config = dict(
    n_layer=8,
    norm_place='pre',
    norm_eps=1e-06,
    tie_embeddings=True,
    init='normal',
    init_std_qkv=0.0248,
    init_std_o=0.00621,
    optimizer='soap_variant',
    lr_mult_o=1.16,
    lr_head=0.00546,
    warmup_steps=200,
    dataset='wikipedia_en',
)
Each number is 50 + 15 x the weight over its row's rms, rounded and kept within 0 to 99. Layers, rows and columns count from 0. The size before them is the row's rms in percent of the matrix's.

# down: layer 3 MLP down (transposed), 768x192, rms 0.336, rows 412-443, columns 96-143
# up: layer 3 MLP up, 768x192, rms 0.346, rows 413-444, columns 96-143
down412 108:59 44 58 37 50 42 52 27 56 53 43 39 25 67 61 45 53 26 58 65 35 29 59 13 30 31 47 36 84 36 58 62 22 46 57 30 42 67 58 52 61 58 54 35 22 31 51 46
up413 106:28 43 50 30 53 64 52 68 58 86 32 75 54 49 49 56 45 54 37 60 65 69 64 67 51 68 29 57 53 47 56 40 53 59 54 27 39 48 37 38 41 41 38 75 75 76 20 46
down413 098:27 74 46 56 36 45 64 51 43 25 30 23 36 49 39 52 56 62 63 28 55 65 52 61 35 50 39 58 62 31 33 65 39 47 11 70 65 53 57 45 51 40 33 16 29 49 45 67
up414 111:51 77 16 64 58 54 29 48 39 69 58 30 45 39 55 58 56 59 88 25 36 93 25 48 38 53 61 76 38 64 51 71 66 47 41 47 34 29 48 53 47 56 26 52 63 40 49 53
down414 108:61 41 00 50 46 53 37 39 44 45 29 51 39 67 51 45 39 44 28 39 23 58 37 44 60 43 47 30 64 41 42 56 92 65 33 62 78 33 68 64 63 27 68 69 63 41 48 39
up415 094:77 27 37 81 35 54 42 44 65 43 61 50 40 64 65 63 42 46 58 51 42 41 60 46 45 56 54 61 77 62 30 36 33 52 63 49 51 47 52 52 59 58 43 73 62 43 49 33
down415 090:39 31 50 57 42 29 55 47 48 51 56 64 39 40 66 02 41 61 28 48 57 57 72 55 26 65 65 52 51 25 49 65 31 55 28 43 76 34 26 54 57 53 73 57 38 15 48 49
up416 098:55 44 40 37 78 49 32 20 51 46 66 44 47 88 39 28 54 61 74 45 23 64 24 34 60 62 42 38 45 56 32 27 50 37 43 60 22 58 43 50 61 74 38 38 67 41 34 86
down416 100:50 54 57 53 19 64 77 53 61 51 47 74 34 25 69 43 50 61 41 71 35 25 33 44 44 38 56 47 35 60 56 89 46 38 63 55 66 49 35 57 29 28 47 63 54 58 53 52
up417 100:42 74 48 50 50 35 37 47 47 72 54 48 36 29 63 38 45 68 67 49 46 55 26 43 56 47 48 57 70 32 48 34 45 59 39 50 35 66 60 50 21 60 64 62 54 54 49 37
down417 111:68 38 49 43 87 22 58 17 59 66 32 78 54 52 20 70 47 27 54 42 51 75 54 44 82 23 45 52 58 20 49 52 56 58 65 40 31 53 44 53 25 47 67 59 68 54 25 54
up418 101:51 33 42 73 54 73 61 52 52 54 38 56 41 64 84 62 67 63 36 67 58 58 30 43 41 48 41 28 43 71 59 30 44 42 49 52 41 66 31 35 28 30 42 42 73 67 44 69
down418 102:36 64 47 70 82 61 55 40 42 37 58 64 52 68 50 34 67 71 54 57 47 74 56 59 16 64 54 61 26 14 58 23 42 31 46 44 51 41 41 64 61 51 42 41 45 70 27 43
up419 088:50 62 54 56 64 46 26 42 52 48 78 80 62 49 31 45 29 51 62 50 48 58 41 46 57 64 63 23 39 72 40 74 56 22 57 83 49 46 30 45 50 26 53 50 55 68 22 52
down419 087:46 51 62 34 40 51 64 22 49 27 66 58 28 41 53 31 38 61 38 60 50 47 48 28 55 31 66 60 37 71 46 53 38 64 49 74 45 49 58 75 46 52 50 32 39 31 83 46
up420 090:48 46 35 64 39 58 39 82 55 46 47 55 45 52 43 48 58 29 40 48 69 31 48 48 57 61 34 67 48 50 34 55 70 71 36 69 32 59 51 43 59 74 27 34 52 72 67 60
down420 087:47 26 63 34 32 80 43 37 62 48 61 43 75 39 42 43 43 69 56 72 58 56 50 52 48 11 36 48 53 70 56 66 59 56 60 59 48 43 66 48 50 44 64 38 54 41 24 47
up421 103:45 69 77 60 41 72 33 61 64 56 59 34 35 38 26 46 62 39 60 72 76 58 31 42 63 25 58 48 72 38 41 45 84 56 73 39 46 46 65 57 50 19 84 51 57 43 53 54
down421 104:51 41 59 40 51 38 43 61 56 48 28 39 34 35 34 33 26 70 18 48 50 85 50 85 40 49 56 54 42 75 54 46 43 52 50 33 55 56 14 26 78 59 66 43 47 27 75 47
up422 095:65 55 44 38 56 20 73 50 40 53 68 59 61 35 77 19 51 51 51 47 46 49 39 73 40 24 34 31 63 57 67 54 43 65 46 38 47 46 61 60 67 51 62 74 65 54 53 24
down422 107:54 35 56 60 34 74 41 24 53 74 32 40 67 66 29 45 77 67 38 51 53 62 53 58 60 31 31 63 54 43 65 45 60 71 47 57 58 51 75 42 52 34 77 30 49 44 52 67
up423 103:49 48 85 63 87 40 55 56 38 50 52 27 48 37 57 25 49 51 48 56 56 33 39 64 52 42 53 40 70 81 57 93 29 56 59 45 64 55 55 57 56 89 61 86 56 70 49 45
down423 098:64 32 29 76 64 62 49 30 31 29 52 41 62 50 38 40 46 45 37 45 70 63 40 74 68 44 33 56 34 58 64 45 44 55 43 13 39 53 38 60 86 89 74 51 39 41 41 65
up424 097:73 33 59 75 69 43 60 57 61 48 50 29 43 34 47 76 43 43 54 45 65 37 40 41 50 42 53 32 50 60 51 80 66 71 67 28 51 54 27 33 31 32 49 15 68 40 80 56
down424 094:35 68 83 38 53 58 35 39 35 38 45 63 72 45 44 57 44 40 84 78 50 29 48 70 66 72 38 56 29 69 27 61 66 49 31 37 52 39 80 72 43 67 47 50 45 61 45 45
up425 083:66 40 60 53 53 53 31 34 62 55 66 58 51 49 43 38 19 47 38 67 64 61 74 62 65 53 76 69 53 57 47 30 45 38 48 55 57 65 45 41 27 35 48 30 33 46 43 73
down425 085:68 86 43 60 40 51 45 77 36 50 42 60 59 64 46 42 46 25 61 28 46 76 51 65 42 60 27 38 35 60 25 75 62 56 46 66 52 51 32 35 64 59 67 48 60 31 47 55
up426 105:62 53 44 40 26 57 49 34 32 44 48 83 69 40 58 65 28 74 37 60 48 59 53 39 48 51 54 41 49 52 58 54 40 43 31 76 48 42 29 40 46 66 48 52 38 55 51 64
down426 112:27 65 56 29 43 46 56 47 42 34 44 30 66 45 14 49 65 73 30 57 50 29 62 38 61 56 60 14 57 57 48 56 54 76 51 41 57 45 62 47 44 49 44 11 51 63 82 64
up427 101:56 32 70 58 55 56 45 44 43 74 60 40 72 58 48 52 54 75 14 35 59 41 43 44 82 64 77 65 48 18 26 62 59 67 63 77 46 51 36 50 44 41 43 61 51 44 22 69
down427 108:46 32 69 29 87 39 43 42 76 28 39 60 61 38 51 51 68 38 37 58 58 84 45 52 57 66 61 61 43 40 66 35 54 64 53 48 43 36 79 39 73 74 51 77 56 54 41 68
up428 104:46 50 62 65 48 62 42 55 25 49 74 35 69 58 54 63 78 65 38 61 58 52 49 28 66 60 45 71 65 68 76 49 59 60 34 79 21 38 32 38 13 45 38 57 53 58 64 37
down428 108:38 37 52 12 55 68 69 46 34 55 31 50 28 74 55 61 36 53 30 57 36 39 54 71 58 29 54 35 45 66 44 41 48 35 42 41 61 52 49 85 47 30 36 33 50 44 65 49
up429 112:63 58 52 68 48 35 81 89 67 49 41 48 46 53 24 68 79 46 53 42 48 34 39 42 51 36 56 84 39 28 45 59 45 39 81 72 40 48 70 66 48 46 45 68 51 52 68 25
down429 108:36 64 34 26 32 42 58 38 42 39 74 62 50 61 87 54 43 61 55 62 35 63 43 55 43 14 65 39 35 22 61 53 82 53 29 21 21 58 64 47 51 30 79 62 57 60 72 46
up430 095:29 54 59 62 40 85 20 43 40 67 46 57 51 33 28 65 51 46 39 63 50 65 52 46 35 59 44 86 20 65 78 66 61 40 65 66 57 60 39 46 68 62 40 57 48 33 30 43
down430 096:50 57 67 55 46 47 42 91 40 30 38 72 39 38 68 28 46 44 57 42 48 45 64 50 44 14 61 48 40 50 50 72 65 96 44 48 50 43 41 57 60 76 51 68 56 57 57 58
up431 093:59 52 57 51 30 73 28 33 32 52 45 42 47 41 55 51 52 59 39 44 44 41 47 25 59 48 47 46 76 56 65 73 36 57 42 36 36 61 65 28 70 74 52 47 44 75 52 57
down431 106:38 38 32 59 44 49 55 54 51 81 59 35 48 46 36 52 41 71 46 26 66 64 65 62 42 57 32 28 46 32 73 64 61 54 50 42 83 35 74 65 71 52 64 39 00 26 46 67
up432 100:63 65 50 35 39 50 57 52 54 27 20 79 37 62 40 46 49 79 54 37 19 31 64 62 46 65 53 57 55 52 42 70 47 58 73 55 30 59 44 40 33 51 25 42 46 86 46 39
down432 100:69 66 40 74 49 73 72 80 65 46 52 61 56 55 50 66 46 11 74 77 46 34 64 56 61 32 50 38 38 52 36 53 78 34 72 64 39 59 28 44 26 34 54 39 78 54 85 48
up433 103:84 55 64 39 73 67 44 67 44 51 64 74 63 30 35 43 29 47 31 41 62 59 74 63 38 71 70 36 66 44 54 50 50 37 68 75 37 56 50 39 49 38 44 63 39 61 17 64
down433 096:36 00 47 48 43 58 53 65 55 17 60 53 18 71 57 66 41 49 30 39 60 68 43 32 33 48 69 20 52 69 51 42 46 81 60 67 51 56 73 50 45 43 49 49 34 33 37 46
up434 091:52 48 58 39 56 48 40 59 59 58 69 53 32 83 64 52 35 34 47 48 49 65 35 38 62 40 66 52 49 66 52 07 29 58 38 28 62 37 49 44 35 71 75 40 62 67 30 66
down434 093:57 17 68 42 62 40 38 60 40 66 56 44 70 46 51 35 55 57 74 42 10 44 52 34 36 28 29 50 52 28 51 70 49 30 60 91 49 57 53 64 34 58 45 63 39 39 33 69
up435 087:58 31 47 43 46 36 46 30 49 57 41 64 54 41 44 36 39 29 67 37 54 58 62 58 40 45 16 50 33 67 58 74 30 66 70 62 53 48 78 59 67 57 60 37 42 46 47 84
down435 088:43 58 34 58 68 67 44 13 73 22 61 27 55 44 43 85 52 54 39 60 36 58 58 44 47 40 67 44 42 70 40 49 45 38 37 36 38 49 52 59 35 31 87 55 56 54 80 34
up436 097:30 49 80 52 45 47 70 31 48 31 56 34 55 59 52 42 96 46 45 53 32 42 39 44 40 40 23 33 44 61 49 52 46 59 35 54 29 58 65 22 87 38 35 55 70 55 51 42
down436 111:36 45 57 52 58 49 34 48 48 37 55 38 58 73 56 39 63 54 43 52 60 49 63 30 37 50 45 32 35 52 55 58 42 38 45 48 42 41 63 51 59 20 52 60 58 55 64 45
up437 097:60 46 82 37 57 46 59 55 42 52 50 50 52 18 48 35 51 57 49 63 68 47 55 64 44 46 48 60 66 30 47 67 47 40 53 26 38 27 89 46 62 57 34 76 45 50 31 51
down437 100:50 51 58 47 42 66 43 38 25 36 56 44 66 57 77 60 46 18 68 36 35 42 54 56 49 47 61 51 47 86 53 47 22 51 66 48 58 62 36 37 30 46 72 53 43 30 33 58
up438 117:39 42 61 50 49 54 75 82 46 73 31 66 38 49 53 32 50 45 56 44 54 53 26 53 55 43 30 56 64 63 59 67 30 54 54 51 62 59 44 30 71 60 24 54 69 79 64 45
down438 100:51 35 13 65 47 60 30 39 36 49 48 55 42 31 48 21 40 39 39 55 35 52 52 33 34 23 51 38 45 47 65 50 75 39 49 38 20 56 52 82 10 21 46 46 46 43 50 44
up439 106:52 45 52 00 28 48 26 57 48 84 61 51 39 55 46 57 54 51 42 45 18 74 54 37 53 42 37 45 42 29 14 53 56 53 34 41 42 53 39 60 44 32 40 56 63 58 46 59
down439 100:61 36 52 66 50 65 68 63 66 13 56 49 58 50 48 57 39 68 67 44 37 49 49 66 37 26 72 57 45 55 59 34 58 42 24 70 51 43 54 19 71 54 49 64 31 48 47 55
up440 090:71 39 37 50 33 66 33 86 76 58 47 58 40 34 68 57 47 50 32 66 60 53 53 82 72 53 53 76 59 70 21 52 61 49 24 50 33 53 56 49 52 20 54 61 30 41 44 79
down440 098:46 51 21 51 42 55 69 47 58 27 60 20 46 29 57 42 24 47 65 75 26 29 39 59 45 47 38 20 36 55 49 53 40 68 63 29 52 50 45 66 34 32 48 18 49 39 73 49
up441 114:65 57 51 50 58 65 42 43 58 51 60 42 68 60 85 79 57 55 53 55 39 74 62 77 58 60 57 57 65 64 69 30 71 29 46 35 47 75 25 16 84 63 46 58 42 47 63 66
down441 119:46 34 38 44 53 36 49 56 60 70 60 48 54 34 53 30 41 54 30 48 44 46 36 40 43 66 67 54 75 30 39 93 48 61 62 65 46 46 43 48 09 41 30 39 58 51 41 49
up442 097:52 37 66 56 49 25 70 35 57 52 41 52 37 49 46 65 35 48 26 58 60 66 33 62 63 35 64 04 44 69 73 47 26 78 37 54 62 59 47 67 48 41 40 51 25 61 38 62
down442 099:33 42 58 73 59 43 51 56 55 27 63 43 23 43 45 42 50 73 62 63 33 52 37 81 36 40 63 51 55 75 76 55 76 03 69 60 45 40 55 56 24 70 39 56 44 37 30 71
up443 088:46 24 69 73 71 64 33 13 21 54 14 64 37 47 37 61 48 74 43 69 37 56 48 57 36 54 68 42 31 38 54 47 28 14 59 40 41 66 36 52 49 59 49 61 62 53 55 46
down443 094:39 45 74 35 39 43 47 48 81 34 51 10 40 76 51 72 76 33 45 37 42 92 63 46 59 65 53 45 40 37 44 47 62 59 47 63 62 59 52 58 52 49 53 24 40 38 54 37
up444 094:88 55 44 59 63 42 61 68 03 43 41 50 60 74 58 54 48 66 50 60 71 53 53 49 58 55 30 43 33 52 70 72 62 48 60 43 42 48 43 52 51 52 66 62 50 44 54 65